Each number is 50 + 12 x the weight over its row's rms, rounded and kept within 0 to 99. Layers, rows and columns count from 0. The size before them is the row's rms in percent of the matrix's.

# layer 3 MLP down (transposed), 1024x256, rms 0.0604, rows 719-746, columns 128-255
092:56 34 25 24 51 44 57 43 36 55 41 67 49 54 35 41 61 46 54 60 43 40 63 54 38 61 41 51 63 53 45 64 53 68 38 63 36 48 33 47 72 55 73 67 53 36 59 48 46 41 77 52 71 67 50 65 50 50 51 68 18 47 54 56 47 68 20 80 54 55 36 54 35 67 52 61 44 49 57 34 54 43 57 46 38 38 37 44 56 48 69 41 64 43 54 58 46 53 51 74 70 74 51 52 24 39 40 54 43 50 51 35 43 48 44 38 32 61 58 66 47 63 34 26 46 39 38 49
105:46 45 38 61 49 40 51 49 28 62 61 48 57 51 35 50 63 57 34 43 61 75 47 66 39 30 32 72 45 52 54 47 47 42 60 38 66 36 47 32 55 51 55 51 45 63 52 40 54 46 63 59 28 53 35 53 57 49 28 60 53 47 41 51 47 50 33 32 27 71 47 63 27 59 43 55 36 22 51 70 55 48 35 52 39 58 42 51 52 59 57 51 63 50 47 44 61 58 48 72 55 67 41 51 42 32 66 53 50 49 53 54 32 71 57 63 67 54 39 53 47 27 60 46 37 37 58 56
096:44 39 44 55 57 26 62 49 65 62 57 57 51 65 43 73 37 49 45 71 73 54 41 33 53 60 40 60 31 61 49 61 37 50 55 61 44 72 47 44 32 46 48 39 51 35 39 34 53 56 32 47 55 42 55 67 42 42 58 58 64 62 38 39 41 35 41 61 30 46 35 34 45 47 53 48 64 30 58 58 54 36 53 70 66 58 53 66 56 55 87 50 31 72 42 43 49 42 48 39 53 43 69 68 50 37 51 55 42 47 44 40 52 52 52 57 26 55 61 38 29 37 50 36 54 41 66 61
099:30 25 41 52 43 65 55 39 50 54 48 55 45 46 41 40 56 40 46 43 31 62 43 54 75 34 58 47 55 59 45 54 33 62 34 36 61 49 48 48 53 42 49 47 40 42 48 62 40 78 39 64 36 37 60 48 28 30 66 55 40 49 40 70 65 51 25 27 49 37 45 51 61 42 58 61 40 41 43 57 61 36 57 72 34 58 68 52 43 44 42 49 46 36 58 54 42 58 36 52 66 50 56 37 60 55 54 50 41 45 62 63 39 36 48 59 25 61 57 51 42 60 40 35 57 51 86 35
100:31 49 59 57 43 60 44 47 46 62 53 59 44 74 49 44 46 59 25 68 46 43 63 57 36 53 76 67 65 54 58 55 35 55 33 44 48 60 42 58 71 18 57 44 71 61 29 62 64 50 42 44 41 47 39 39 59 47 62 40 40 38 50 40 53 53 35 58 39 48 48 66 61 21 53 67 23 48 65 64 43 59 49 57 39 43 31 43 68 54 59 33 50 26 37 37 58 59 50 44 59 45 37 39 60 56 40 54 73 33 44 54 31 40 68 46 50 74 61 37 54 54 19 44 32 40 77 38
100:61 56 71 40 57 59 53 43 41 54 32 45 46 61 39 36 51 54 37 32 58 45 60 20 44 47 70 42 61 55 71 50 33 55 57 63 50 59 37 74 39 57 65 62 69 56 30 68 46 49 47 54 37 35 56 72 57 43 67 49 53 59 62 62 62 52 45 47 36 40 57 49 54 38 44 46 34 41 56 33 30 63 36 60 61 63 67 39 40 37 63 64 72 52 24 48 44 67 59 51 57 33 51 36 42 35 47 66 43 38 43 43 41 85 50 79 59 47 53 42 62 43 32 49 55 15 36 39
105:49 57 30 51 47 34 49 64 54 48 26 59 50 46 40 41 69 53 46 49 62 56 56 37 35 53 59 59 64 23 35 55 44 39 57 40 46 44 53 51 43 34 36 61 60 37 52 22 56 44 61 52 47 67 28 53 52 54 55 46 44 60 44 45 70 57 36 48 35 26 32 36 51 30 41 51 54 68 53 28 27 44 39 46 46 55 51 65 53 57 69 41 54 41 59 77 61 73 49 48 44 58 62 38 51 53 44 73 54 75 65 55 57 32 29 60 60 65 38 57 46 35 63 42 67 62 49 47
096:55 53 72 39 53 51 29 43 64 50 62 41 48 55 69 48 49 52 68 53 52 48 47 73 38 47 25 38 57 51 23 50 51 55 50 54 32 52 39 39 47 38 30 57 75 42 70 55 56 51 51 52 55 60 55 49 54 64 50 55 54 46 31 59 36 35 69 38 42 25 75 45 41 52 60 59 52 38 50 70 24 46 46 42 65 55 45 66 54 66 44 77 32 31 52 65 44 67 68 46 71 41 46 42 71 50 49 49 50 46 39 42 52 26 46 63 75 47 70 42 52 28 50 55 48 60 57 56
102:60 71 30 64 57 51 77 50 61 43 44 67 65 42 56 73 34 39 76 67 56 51 46 51 41 50 55 43 36 52 67 31 31 44 64 45 38 36 47 76 55 57 65 42 61 41 44 52 75 63 42 54 66 34 32 44 65 52 53 37 54 61 74 67 46 57 33 46 33 38 32 57 50 51 52 50 44 50 55 55 61 26 55 61 72 57 34 46 48 54 51 45 34 42 56 33 46 64 62 43 61 59 47 38 49 60 62 66 54 52 48 70 58 53 34 49 55 39 47 33 53 33 62 42 66 89 46 62
125:59 62 51 49 46 37 53 39 46 45 28 66 48 35 27 48 32 62 28 39 46 58 36 35 60 47 59 31 44 62 46 38 59 75 56 38 31 48 48 47 37 39 47 46 45 45 39 52 25 56 37 58 55 50 58 48 43 56 32 27 74 64 46 57 56 74 31 46 59 42 44 51 62 65 46 47 36 40 34 55 62 56 55 33 20 53 39 50 62 55 55 70 70 58 60 55 75 45 50 40 49 45 73 59 40 34 58 68 38 39 72 51 68 35 41 54 70 46 65 58 37 35 55 59 35 48 68 53
093:64 63 42 45 72 24 24 62 50 56 54 23 48 56 44 71 50 50 64 40 58 39 59 52 48 55 48 49 48 56 38 48 60 48 40 56 63 44 47 37 23 43 57 51 49 23 33 51 36 47 53 33 48 78 34 26 43 64 65 41 58 21 50 61 48 62 65 50 71 56 49 40 30 64 52 48 70 53 42 44 51 50 53 54 47 53 42 68 63 39 63 38 28 61 61 42 32 60 49 59 62 44 48 67 66 55 52 34 69 56 42 66 66 30 52 51 72 35 68 48 45 45 56 41 43 49 39 41
096:60 57 52 53 34 52 62 43 63 45 37 56 47 09 61 48 35 46 59 40 57 48 42 44 48 67 50 68 50 52 53 57 29 53 41 61 46 52 48 43 47 59 24 45 53 65 31 54 66 49 58 56 55 25 24 59 61 61 39 52 40 46 50 55 28 63 55 55 58 60 49 56 47 54 45 57 56 49 71 77 33 48 63 42 27 49 58 68 34 37 51 66 42 45 37 54 47 42 55 64 38 34 50 45 59 43 71 37 56 57 48 50 34 40 54 33 53 51 67 62 62 62 50 64 53 63 60 52
092:64 42 60 51 63 57 54 38 30 45 50 56 24 73 39 52 34 56 57 75 41 57 72 42 47 49 44 74 50 58 50 42 47 70 54 62 61 59 61 45 61 54 59 68 58 68 50 49 60 39 29 34 64 46 42 62 56 74 66 48 58 61 58 64 52 54 65 39 40 65 50 39 46 60 43 41 41 66 63 54 44 60 48 33 34 50 35 73 34 36 70 71 34 35 43 48 53 47 50 69 65 48 55 52 22 51 42 43 39 31 55 24 35 32 41 50 47 47 54 44 69 61 52 58 66 68 47 22
091:53 43 66 52 81 53 29 44 79 42 33 48 38 47 32 53 53 38 33 71 66 43 56 40 60 63 68 56 51 49 35 37 41 46 26 44 45 68 51 48 49 54 53 48 47 52 39 44 54 37 13 42 48 41 50 61 60 37 60 57 38 43 70 48 76 46 59 50 53 51 57 44 41 44 19 41 46 57 54 46 48 49 49 52 31 54 48 32 57 58 49 69 60 41 34 51 41 54 75 57 46 58 70 64 54 40 30 50 53 50 58 60 61 34 55 63 73 34 56 68 41 52 24 39 51 55 52 71
099:62 42 59 51 59 72 46 58 67 45 52 55 60 36 58 52 53 69 51 58 59 51 42 42 37 67 71 50 69 60 55 42 57 34 48 72 31 54 57 41 52 45 45 76 54 42 48 42 43 64 34 42 61 37 39 42 64 43 72 47 47 40 55 38 39 41 33 71 43 38 44 76 25 55 35 57 58 61 49 57 57 49 35 25 50 44 66 55 66 54 34 62 55 55 63 40 43 41 44 39 47 58 45 37 64 50 45 55 59 46 41 69 58 49 63 38 81 42 53 65 45 40 59 70 56 48 52 55
089:39 53 44 46 52 60 60 29 36 38 50 73 36 75 51 56 32 52 46 47 64 45 61 67 35 59 43 52 61 57 47 55 51 61 48 39 36 84 48 43 51 42 39 53 42 56 72 44 50 59 47 57 70 71 47 51 47 42 69 56 27 62 64 43 59 30 62 75 55 46 73 54 57 53 24 44 60 19 80 54 49 52 65 54 61 40 47 48 31 47 51 44 37 46 46 71 48 53 58 68 53 56 57 55 33 51 30 27 51 38 45 39 57 59 53 72 49 50 60 63 41 60 43 53 54 49 26 18
102:61 59 66 49 42 45 46 46 78 37 39 55 36 56 31 46 48 59 55 42 67 39 39 63 52 55 70 72 54 73 53 63 51 66 49 49 61 61 49 67 62 35 53 56 47 67 47 64 68 52 69 45 68 21 44 31 40 69 47 47 53 47 64 66 39 35 21 53 46 51 55 43 68 35 61 31 55 55 42 69 46 57 48 52 71 52 41 35 40 43 38 46 59 45 46 52 63 64 63 52 50 46 60 29 42 52 58 50 57 45 53 50 64 32 33 30 50 52 51 56 45 66 30 49 46 68 48 39
107:63 62 70 64 50 42 46 57 38 41 30 52 39 41 65 40 38 58 47 39 62 52 57 62 50 50 72 43 48 48 44 36 54 35 52 59 34 45 66 62 38 52 33 82 54 45 43 59 60 41 46 65 57 27 31 72 58 32 53 53 51 56 55 81 45 35 36 58 41 93 47 58 37 42 41 28 68 47 54 52 73 53 61 55 41 53 49 44 52 58 53 68 35 61 51 60 55 37 35 29 68 49 62 63 26 54 41 65 35 45 53 52 57 66 54 59 39 62 53 41 59 45 57 54 37 42 55 60
090:23 53 50 37 38 53 56 25 60 50 42 43 66 44 52 49 41 37 53 43 51 40 67 61 49 62 79 52 72 52 31 52 46 40 29 60 46 48 41 40 50 46 39 45 56 35 66 63 57 44 41 51 47 44 43 40 57 32 33 44 61 46 64 43 58 49 99 72 41 44 60 55 64 61 30 33 46 49 43 63 66 59 55 53 32 55 37 42 52 64 66 32 41 33 54 64 50 62 66 48 22 64 23 44 60 53 37 52 43 34 59 55 65 58 49 52 35 40 49 56 64 64 49 42 51 50 32 55
100:58 41 64 50 67 68 78 47 55 51 52 35 46 60 51 49 49 36 49 51 72 49 47 51 54 54 61 62 43 62 51 58 51 36 39 49 44 53 62 32 31 50 47 50 66 43 30 53 52 32 40 50 48 67 54 32 41 66 37 45 44 42 53 40 50 55 45 58 56 52 78 44 56 65 63 54 52 53 50 72 48 36 66 38 44 52 64 49 35 62 23 56 40 61 67 51 49 46 63 62 45 60 73 54 13 61 27 50 61 52 54 42 55 50 39 53 57 61 26 56 57 56 41 41 41 91 34 64
093:48 48 50 38 63 27 63 59 59 43 63 68 67 22 71 56 50 36 43 33 50 43 52 49 63 61 58 55 38 53 52 27 64 36 60 38 36 51 37 51 42 74 62 58 43 49 30 53 56 31 50 47 51 56 65 64 42 42 41 40 53 46 38 39 52 69 48 52 62 52 34 47 32 47 68 46 40 57 34 51 46 37 50 54 53 69 37 35 33 56 55 65 48 51 58 57 45 37 45 40 34 57 37 53 60 41 37 56 58 46 67 33 67 41 70 50 69 49 66 64 39 48 42 74 36 60 50 47
105:44 74 46 42 44 36 58 69 37 71 55 34 30 46 63 61 44 65 58 57 65 47 47 55 49 53 72 53 43 55 53 51 42 31 61 50 39 38 52 45 44 52 36 57 55 45 36 72 48 36 43 62 50 69 37 79 43 32 48 42 47 26 62 47 47 33 28 53 69 61 58 60 41 50 61 36 42 71 38 41 65 45 41 55 76 27 49 44 49 49 60 63 36 50 57 47 53 52 53 40 46 46 48 78 40 25 41 79 49 52 36 59 31 70 48 55 52 47 62 43 53 33 63 62 52 45 46 49
093:47 39 44 41 31 54 38 33 61 30 45 46 42 57 56 75 22 56 49 33 59 55 72 36 46 74 41 41 49 57 47 55 48 62 39 47 33 55 42 33 64 63 42 44 44 59 50 52 49 45 59 45 50 35 47 26 87 78 64 51 43 53 61 55 45 44 58 39 41 54 33 50 53 33 46 57 67 62 59 39 21 57 50 54 60 65 41 55 48 55 58 56 31 40 45 72 74 33 46 66 62 68 35 56 60 70 44 47 37 53 56 44 55 53 59 27 49 56 72 47 61 50 36 46 35 60 33 25
102:50 53 70 65 45 53 44 56 64 49 59 56 42 43 37 49 55 44 78 54 49 61 26 48 47 53 38 51 55 51 47 70 48 60 68 52 57 40 36 56 33 52 45 36 50 36 62 53 63 63 45 46 58 61 48 59 51 42 71 73 61 54 54 48 53 38 22 36 25 68 27 61 39 84 52 43 42 65 56 26 48 51 66 43 29 57 67 42 50 49 42 54 54 43 52 45 25 50 64 42 58 33 27 53 42 44 45 45 52 54 49 42 48 38 44 44 58 34 52 66 48 46 55 56 63 52 50 35
100:65 52 41 65 42 46 46 55 53 54 46 34 33 23 49 68 52 50 61 45 42 40 65 56 46 53 30 36 66 41 36 52 38 34 50 64 41 39 58 53 24 42 45 57 53 47 50 54 55 57 35 55 43 50 45 45 52 62 59 59 52 52 58 47 45 54 88 54 51 31 67 36 41 68 34 52 50 50 28 48 48 34 55 74 74 47 44 35 30 53 35 59 41 47 52 55 68 51 34 45 60 37 59 53 54 57 40 74 55 41 45 42 62 42 45 35 32 72 59 40 67 31 56 60 47 44 32 48
110:40 25 47 79 54 65 49 42 38 56 38 63 30 50 45 38 59 44 49 41 32 41 59 52 35 58 54 56 46 38 47 16 70 48 68 50 50 32 28 60 52 50 30 51 37 41 59 46 56 65 66 61 66 51 55 61 56 52 49 23 48 55 49 59 56 48 36 37 47 62 50 43 36 51 34 67 54 35 66 47 53 52 42 32 41 52 52 75 60 51 55 47 42 47 38 46 48 47 44 58 49 61 28 71 84 36 41 52 63 65 39 39 57 51 50 76 57 51 48 39 48 65 54 60 49 25 57 60
105:41 48 76 40 64 43 55 35 38 56 48 57 41 59 44 56 51 24 46 37 55 32 65 56 68 62 21 40 61 60 43 58 43 55 49 47 82 59 76 41 63 46 59 65 47 61 50 64 53 46 77 60 45 62 59 42 59 34 64 57 50 49 47 49 41 55 34 52 64 43 48 55 46 44 62 59 39 39 55 47 56 43 50 49 58 50 45 38 31 42 59 56 61 46 40 51 38 65 65 64 56 37 62 74 36 53 32 31 63 17 39 48 67 60 55 56 64 54 51 48 61 57 57 50 40 47 38 40
102:69 41 55 39 47 63 40 39 32 62 52 43 40 55 56 37 37 53 62 32 69 60 58 53 39 57 68 50 71 80 58 59 56 38 55 52 44 27 35 54 61 61 60 61 59 39 62 31 47 48 31 55 46 35 41 40 87 58 49 64 48 55 54 47 56 50 58 67 50 70 61 24 74 45 63 49 68 77 35 24 39 50 49 51 50 71 37 43 52 27 51 37 25 44 46 46 70 47 57 67 57 57 70 48 37 44 62 56 29 52 64 29 36 54 44 44 51 51 49 60 34 49 66 48 43 42 60 45
# layer 3 MLP up, 1024x256, rms 0.122, rows 720-746, columns 128-255
095:38 48 51 33 51 58 43 47 51 61 54 52 57 34 50 54 52 60 57 63 59 36 49 46 88 52 39 69 60 40 33 58 35 77 47 56 43 57 57 43 44 44 41 64 74 58 45 55 50 27 42 57 49 34 76 66 54 54 46 51 65 58 40 47 45 42 39 44 46 46 85 64 42 50 49 44 33 56 58 49 42 41 71 71 36 66 31 51 35 37 63 66 56 31 37 44 54 60 30 44 67 34 68 52 68 53 66 54 56 40 38 71 53 55 57 55 47 50 45 45 48 42 55 37 61 51 49 44
107:57 40 46 34 59 44 57 56 54 49 40 57 50 51 48 55 51 39 38 27 60 61 64 47 46 44 37 75 65 45 52 48 45 51 59 50 56 38 59 64 40 56 64 22 63 62 58 43 49 34 68 45 44 45 58 55 53 68 24 53 63 34 62 61 55 38 59 34 29 43 74 27 47 62 41 43 40 54 39 52 44 42 36 61 60 38 65 61 51 42 85 20 46 42 65 52 61 73 50 47 52 58 43 78 59 31 39 40 61 54 51 60 44 68 70 34 65 29 73 55 42 37 37 48 60 56 63 55
098:69 59 36 64 73 67 45 67 57 50 64 49 52 52 43 52 60 52 81 37 71 40 58 65 43 46 48 46 50 47 42 27 39 59 50 29 35 50 46 58 42 50 48 41 42 57 74 53 54 54 45 49 29 57 40 33 36 38 51 53 52 43 59 34 63 42 37 66 43 47 32 46 48 54 21 57 48 60 43 47 54 59 69 45 36 63 45 61 50 35 34 39 48 32 43 30 59 59 69 47 57 57 56 69 56 56 63 41 39 49 26 61 56 42 79 62 49 31 57 34 38 49 51 45 65 51 44 46
101:51 58 41 40 41 37 70 67 71 59 50 65 56 45 51 56 61 60 70 64 57 48 45 35 54 58 75 59 54 38 31 29 54 51 51 50 40 64 73 35 54 73 31 43 34 41 55 59 57 57 40 56 55 50 47 68 32 46 23 63 39 58 45 51 48 49 55 46 56 40 43 62 39 35 45 43 24 35 65 55 54 68 57 65 45 56 68 32 48 47 35 39 67 48 56 41 42 44 44 60 71 41 65 43 61 23 41 58 33 54 54 51 39 45 35 55 52 56 47 42 57 45 62 63 74 36 60 40
098:64 74 60 60 49 57 64 41 51 47 58 42 65 34 40 38 50 71 68 39 53 56 58 51 49 73 41 61 66 43 35 46 50 56 54 43 50 37 44 57 61 48 34 55 37 56 19 35 55 32 49 68 35 44 29 65 66 53 52 52 38 60 60 51 58 33 66 45 58 23 36 74 71 46 48 54 43 33 49 57 62 53 48 56 38 59 50 52 59 46 32 68 70 50 53 50 40 47 51 56 48 45 59 31 47 69 41 50 59 37 54 58 62 45 70 60 51 37 65 54 41 49 56 56 43 45 65 48
102:50 33 25 30 45 28 63 42 61 46 47 41 51 25 63 53 47 49 40 47 39 54 54 48 54 59 62 34 48 49 44 37 37 53 76 42 51 65 55 58 47 27 51 64 60 54 56 42 59 63 35 42 23 56 47 62 58 51 46 47 55 64 69 40 65 47 30 59 47 63 26 58 41 51 53 37 37 41 76 50 68 44 63 54 46 43 54 48 31 32 48 43 59 43 36 73 39 43 63 56 46 75 21 37 50 48 55 42 58 41 46 54 49 49 45 62 36 58 47 63 56 33 57 58 43 50 55 65
101:44 52 78 36 49 66 57 53 36 55 47 34 74 44 39 64 39 58 64 44 64 31 54 71 55 69 21 63 37 66 54 58 22 66 35 42 63 35 43 53 39 43 22 60 65 53 67 61 37 45 52 47 46 46 44 48 44 67 28 56 53 47 53 64 46 52 53 40 81 22 55 32 34 52 57 34 55 40 52 58 30 51 64 33 45 46 55 50 54 51 27 55 43 29 47 83 62 28 37 47 43 56 66 46 37 59 53 66 33 51 59 48 45 58 73 42 59 51 64 60 57 67 47 58 43 35 58 41
096:52 49 31 55 47 54 52 57 43 62 53 34 59 62 62 58 55 43 68 59 48 60 59 52 54 69 71 53 39 31 72 47 49 46 54 26 27 60 41 61 42 59 63 64 57 52 50 61 56 56 61 30 60 33 57 43 56 47 47 56 73 56 38 69 38 45 46 53 39 64 32 71 48 44 46 53 49 32 61 48 38 33 53 54 46 45 48 44 53 86 54 47 39 40 38 43 52 63 51 37 83 38 58 53 58 67 70 27 54 48 49 61 59 45 62 22 53 45 61 47 72 47 47 52 73 61 53 72
123:39 67 57 55 70 63 46 46 50 52 50 50 54 33 49 62 40 44 45 42 51 63 32 48 62 60 73 35 40 66 47 31 70 62 33 36 44 44 45 53 42 36 41 52 54 35 48 60 52 56 53 54 51 52 67 44 36 62 40 46 42 41 63 58 68 51 28 50 48 29 63 53 47 47 34 59 46 52 53 48 64 43 29 58 36 43 45 29 39 52 55 48 68 51 50 56 67 22 48 44 52 38 49 62 51 49 49 68 26 40 52 48 43 40 57 38 29 64 75 66 53 67 65 37 27 44 65 26
098:30 55 43 28 32 53 57 53 66 41 49 57 46 64 47 34 57 51 52 39 49 44 23 63 33 41 48 27 50 65 49 63 60 66 36 09 61 53 44 46 44 79 58 61 50 38 57 55 56 52 37 51 44 43 58 55 49 61 56 38 33 52 65 59 52 46 37 32 63 45 59 24 48 48 43 64 50 37 47 21 43 51 62 46 51 70 45 54 46 60 64 66 34 52 40 65 44 40 49 46 31 20 58 49 50 47 62 54 38 48 15 45 61 34 60 54 68 59 49 53 42 61 57 47 59 54 72 54
101:48 46 49 66 45 68 52 56 68 56 56 58 42 41 68 40 66 59 41 31 52 65 63 54 24 63 67 47 58 46 71 54 56 64 50 69 83 37 52 43 39 00 63 31 58 35 57 46 36 62 49 50 34 75 56 64 60 41 61 54 33 52 63 69 34 27 41 51 56 51 38 70 50 41 73 65 37 37 43 75 63 43 56 48 52 51 51 31 39 48 56 31 55 22 35 40 38 55 52 42 29 50 61 68 60 47 54 58 57 45 25 27 45 44 46 47 86 43 61 47 45 64 51 43 36 50 49 80
087:61 67 27 42 28 43 58 64 33 32 55 58 63 54 48 44 68 53 60 51 45 48 41 65 48 34 36 58 57 45 65 40 51 56 50 56 51 31 43 59 27 41 63 72 55 58 73 70 30 59 82 52 41 45 56 53 42 38 77 37 54 32 68 31 61 36 43 63 40 46 52 58 38 50 64 61 62 23 64 64 53 61 27 65 46 37 51 70 44 36 31 39 56 52 35 47 49 26 36 46 55 63 46 64 45 33 49 68 58 60 41 55 66 42 51 71 63 48 57 34 32 45 54 56 58 43 43 67
096:36 56 50 69 56 40 45 56 48 50 44 46 73 59 52 31 45 67 49 41 73 56 49 27 54 51 28 52 59 51 36 52 55 30 54 68 67 63 55 72 47 60 57 47 51 60 44 23 48 71 59 50 64 69 52 48 58 45 49 48 41 42 47 50 57 58 62 40 64 59 42 34 51 61 53 65 59 59 53 56 32 36 53 56 53 42 60 58 45 34 38 56 72 59 38 50 61 80 59 49 44 70 64 59 43 36 37 51 52 44 52 43 57 30 46 48 48 22 68 63 50 55 57 62 59 36 41 84
092:60 61 59 49 34 55 65 67 77 46 24 34 39 42 44 50 44 39 56 42 60 48 37 46 35 58 42 51 64 32 58 54 46 44 47 46 50 50 54 51 55 53 57 51 27 51 66 48 23 41 44 44 70 34 45 49 41 43 43 38 29 56 58 70 61 45 73 46 76 47 57 42 38 52 35 82 45 45 57 53 24 54 35 46 39 36 38 44 56 64 51 54 54 56 50 29 48 50 43 52 56 45 39 55 67 51 63 69 48 55 61 69 52 63 45 38 58 49 60 55 69 62 53 41 45 59 41 43
094:54 67 27 55 55 45 48 50 44 49 55 39 64 47 45 34 53 30 62 58 50 44 43 45 41 48 63 49 34 56 44 40 50 51 57 56 64 20 30 50 46 61 64 67 42 33 38 33 51 40 48 33 45 44 50 51 52 63 50 40 40 49 51 74 40 54 60 45 64 45 38 54 52 61 66 41 35 68 24 62 50 33 51 39 51 46 35 39 55 39 45 68 55 42 58 31 41 47 43 55 53 48 72 45 57 58 44 39 67 54 43 35 45 51 41 57 64 47 44 70 44 57 22 48 49 50 65 85
095:53 46 70 60 63 48 53 39 52 63 57 53 41 46 64 37 59 59 35 33 58 55 54 75 20 48 47 75 69 49 47 46 46 43 52 40 56 61 47 52 53 55 65 46 49 50 58 48 54 37 61 59 50 52 30 78 53 45 27 42 31 46 43 65 31 65 34 42 51 56 66 63 49 70 53 61 42 62 24 64 44 53 37 55 42 52 47 54 33 51 34 35 59 61 30 81 51 57 63 77 52 36 42 47 36 70 54 47 34 51 29 23 47 37 66 40 57 50 68 35 51 64 48 69 38 56 44 45
114:62 41 39 54 56 46 49 24 52 57 61 38 45 51 39 31 51 42 47 36 51 33 24 42 54 62 43 40 74 45 61 61 48 39 21 46 75 37 74 53 72 67 40 36 56 46 70 50 54 28 57 54 58 49 40 61 55 40 51 61 37 32 38 69 65 36 39 54 54 67 39 54 64 55 32 64 44 57 63 59 57 70 37 60 18 50 39 56 19 43 35 57 29 50 41 47 68 63 64 58 47 40 39 41 16 64 44 40 59 41 37 44 36 71 73 57 66 58 53 65 45 42 46 46 45 41 50 48
097:30 45 50 44 32 39 59 58 50 58 44 70 54 35 55 48 59 48 51 56 57 41 55 54 63 47 55 42 56 52 44 48 37 45 50 63 48 67 44 41 70 42 39 39 32 62 68 53 41 39 65 54 64 45 43 46 67 45 74 50 48 25 43 60 45 21 47 68 49 59 62 76 51 66 42 33 56 31 58 45 41 48 54 54 25 55 64 44 59 61 20 24 35 55 56 71 28 46 48 62 63 54 54 48 34 42 57 59 37 61 60 61 56 64 37 44 63 40 62 40 61 50 63 61 49 40 50 48
107:59 19 51 57 51 61 52 37 50 39 34 55 45 52 56 43 79 30 52 66 41 41 28 43 32 55 45 36 56 42 44 44 43 16 54 36 60 56 65 63 56 77 48 50 52 46 61 56 70 41 33 52 21 53 54 50 43 43 59 69 52 31 70 49 81 57 39 45 53 51 37 58 27 57 51 24 48 38 60 40 33 65 64 51 56 48 61 62 60 43 66 52 38 33 46 20 41 62 32 52 42 34 44 53 40 51 38 40 71 43 48 54 39 47 37 62 54 60 34 59 66 48 52 58 52 60 52 48
095:37 52 65 54 56 51 44 48 66 54 63 46 61 56 56 41 58 30 45 49 30 54 51 34 46 45 27 63 58 54 55 47 73 36 59 43 44 61 44 50 38 47 55 31 34 53 53 41 66 35 33 50 44 64 39 56 39 48 42 50 30 23 64 37 61 44 49 44 39 42 53 58 47 64 55 65 42 49 44 50 45 56 46 58 53 45 62 49 45 37 80 68 40 62 42 53 63 64 41 34 49 41 44 55 33 46 47 64 35 29 58 46 50 35 37 62 92 43 63 68 44 43 43 50 55 61 69 53
103:40 53 45 40 62 60 72 49 61 54 65 55 63 49 58 58 48 62 36 34 30 60 37 22 47 54 35 38 62 50 68 39 79 62 71 50 48 40 44 76 56 67 30 58 67 54 30 51 54 40 42 47 30 65 33 59 57 44 71 54 45 54 53 35 41 39 46 50 48 51 51 41 52 49 65 35 40 36 44 44 57 59 43 53 53 56 51 59 54 61 57 59 60 39 47 37 47 52 44 64 46 51 31 34 56 52 48 39 55 43 35 38 81 53 56 61 63 69 42 33 22 70 44 42 54 61 45 63
098:60 36 62 35 63 61 49 46 61 42 63 46 43 61 63 40 70 57 40 44 32 47 60 20 60 58 34 35 57 68 57 65 64 46 61 35 43 63 55 48 50 63 45 58 29 43 27 39 68 63 58 54 49 81 37 37 64 30 32 56 42 51 47 47 66 55 54 37 52 46 38 54 44 45 32 35 40 67 36 54 55 57 58 42 58 55 44 47 73 51 33 46 61 59 61 63 39 58 35 60 61 32 51 61 40 28 46 47 30 58 33 53 38 57 73 50 63 58 63 50 56 69 39 54 49 51 56 45
100:45 29 49 59 43 63 76 70 43 54 51 34 67 58 55 39 71 49 71 48 45 42 62 43 40 39 53 42 44 59 39 48 43 57 68 32 61 54 52 69 55 61 47 35 64 46 53 59 43 58 68 45 36 45 66 61 17 46 60 52 53 42 35 41 53 48 45 29 44 62 47 50 45 49 56 30 56 65 61 40 42 34 42 41 12 28 62 48 48 57 70 35 61 48 52 30 68 41 29 43 49 37 52 35 59 58 45 51 40 50 40 49 23 38 68 58 60 32 47 51 46 37 60 49 65 37 70 40
105:58 44 38 54 50 49 56 42 54 62 46 32 65 55 35 52 66 41 42 48 44 54 51 55 70 52 36 56 73 42 38 54 49 50 51 65 44 48 64 55 59 48 39 33 42 56 68 62 47 69 36 45 39 54 46 46 40 61 48 42 27 39 45 45 49 65 51 37 52 53 61 39 59 39 37 36 50 28 37 60 29 38 47 49 70 50 40 34 27 27 41 45 58 75 53 55 63 51 28 57 67 30 56 45 42 45 50 53 69 44 31 27 45 70 43 44 49 47 39 61 57 53 48 54 51 53 52 67
105:53 41 62 58 50 51 55 39 65 41 46 43 55 44 47 64 52 69 51 16 63 76 26 19 67 43 55 53 54 69 62 68 31 51 58 50 40 50 31 67 58 14 50 57 60 68 50 49 39 57 79 53 52 64 53 69 45 51 56 54 57 55 69 48 59 62 53 57 66 74 51 49 38 67 44 43 55 53 76 66 35 74 57 50 47 61 48 61 49 50 34 59 63 54 46 49 50 47 56 62 75 70 39 57 55 50 26 62 43 24 77 56 51 35 60 59 35 47 44 57 51 29 41 61 41 50 50 37
104:52 41 66 53 64 73 46 29 44 64 32 55 59 60 62 59 50 16 61 48 39 49 76 41 62 42 34 57 60 54 45 49 53 64 51 49 66 50 73 51 53 40 48 46 40 53 56 53 35 50 58 50 59 61 54 42 54 41 76 45 47 33 37 27 28 74 39 44 79 53 51 50 36 69 44 50 52 43 58 52 61 44 48 54 41 51 54 52 45 47 80 46 36 50 46 42 53 61 58 57 27 55 46 30 38 60 50 31 26 51 33 52 57 55 54 48 59 52 59 52 58 60 43 48 50 45 32 47
105:59 51 50 32 44 52 52 61 63 41 59 44 56 38 51 50 67 52 35 73 57 41 56 39 46 65 55 38 40 35 78 67 56 41 58 38 41 38 28 53 51 36 48 47 42 68 20 34 41 68 47 52 76 38 40 34 53 38 41 67 51 51 59 39 52 44 50 36 67 35 68 47 55 67 57 56 40 37 47 55 55 69 45 40 29 55 48 33 49 59 56 58 49 31 42 53 60 57 48 38 42 13 48 47 38 58 57 56 46 61 39 73 78 51 38 63 47 47 44 51 52 46 37 52 36 47 48 43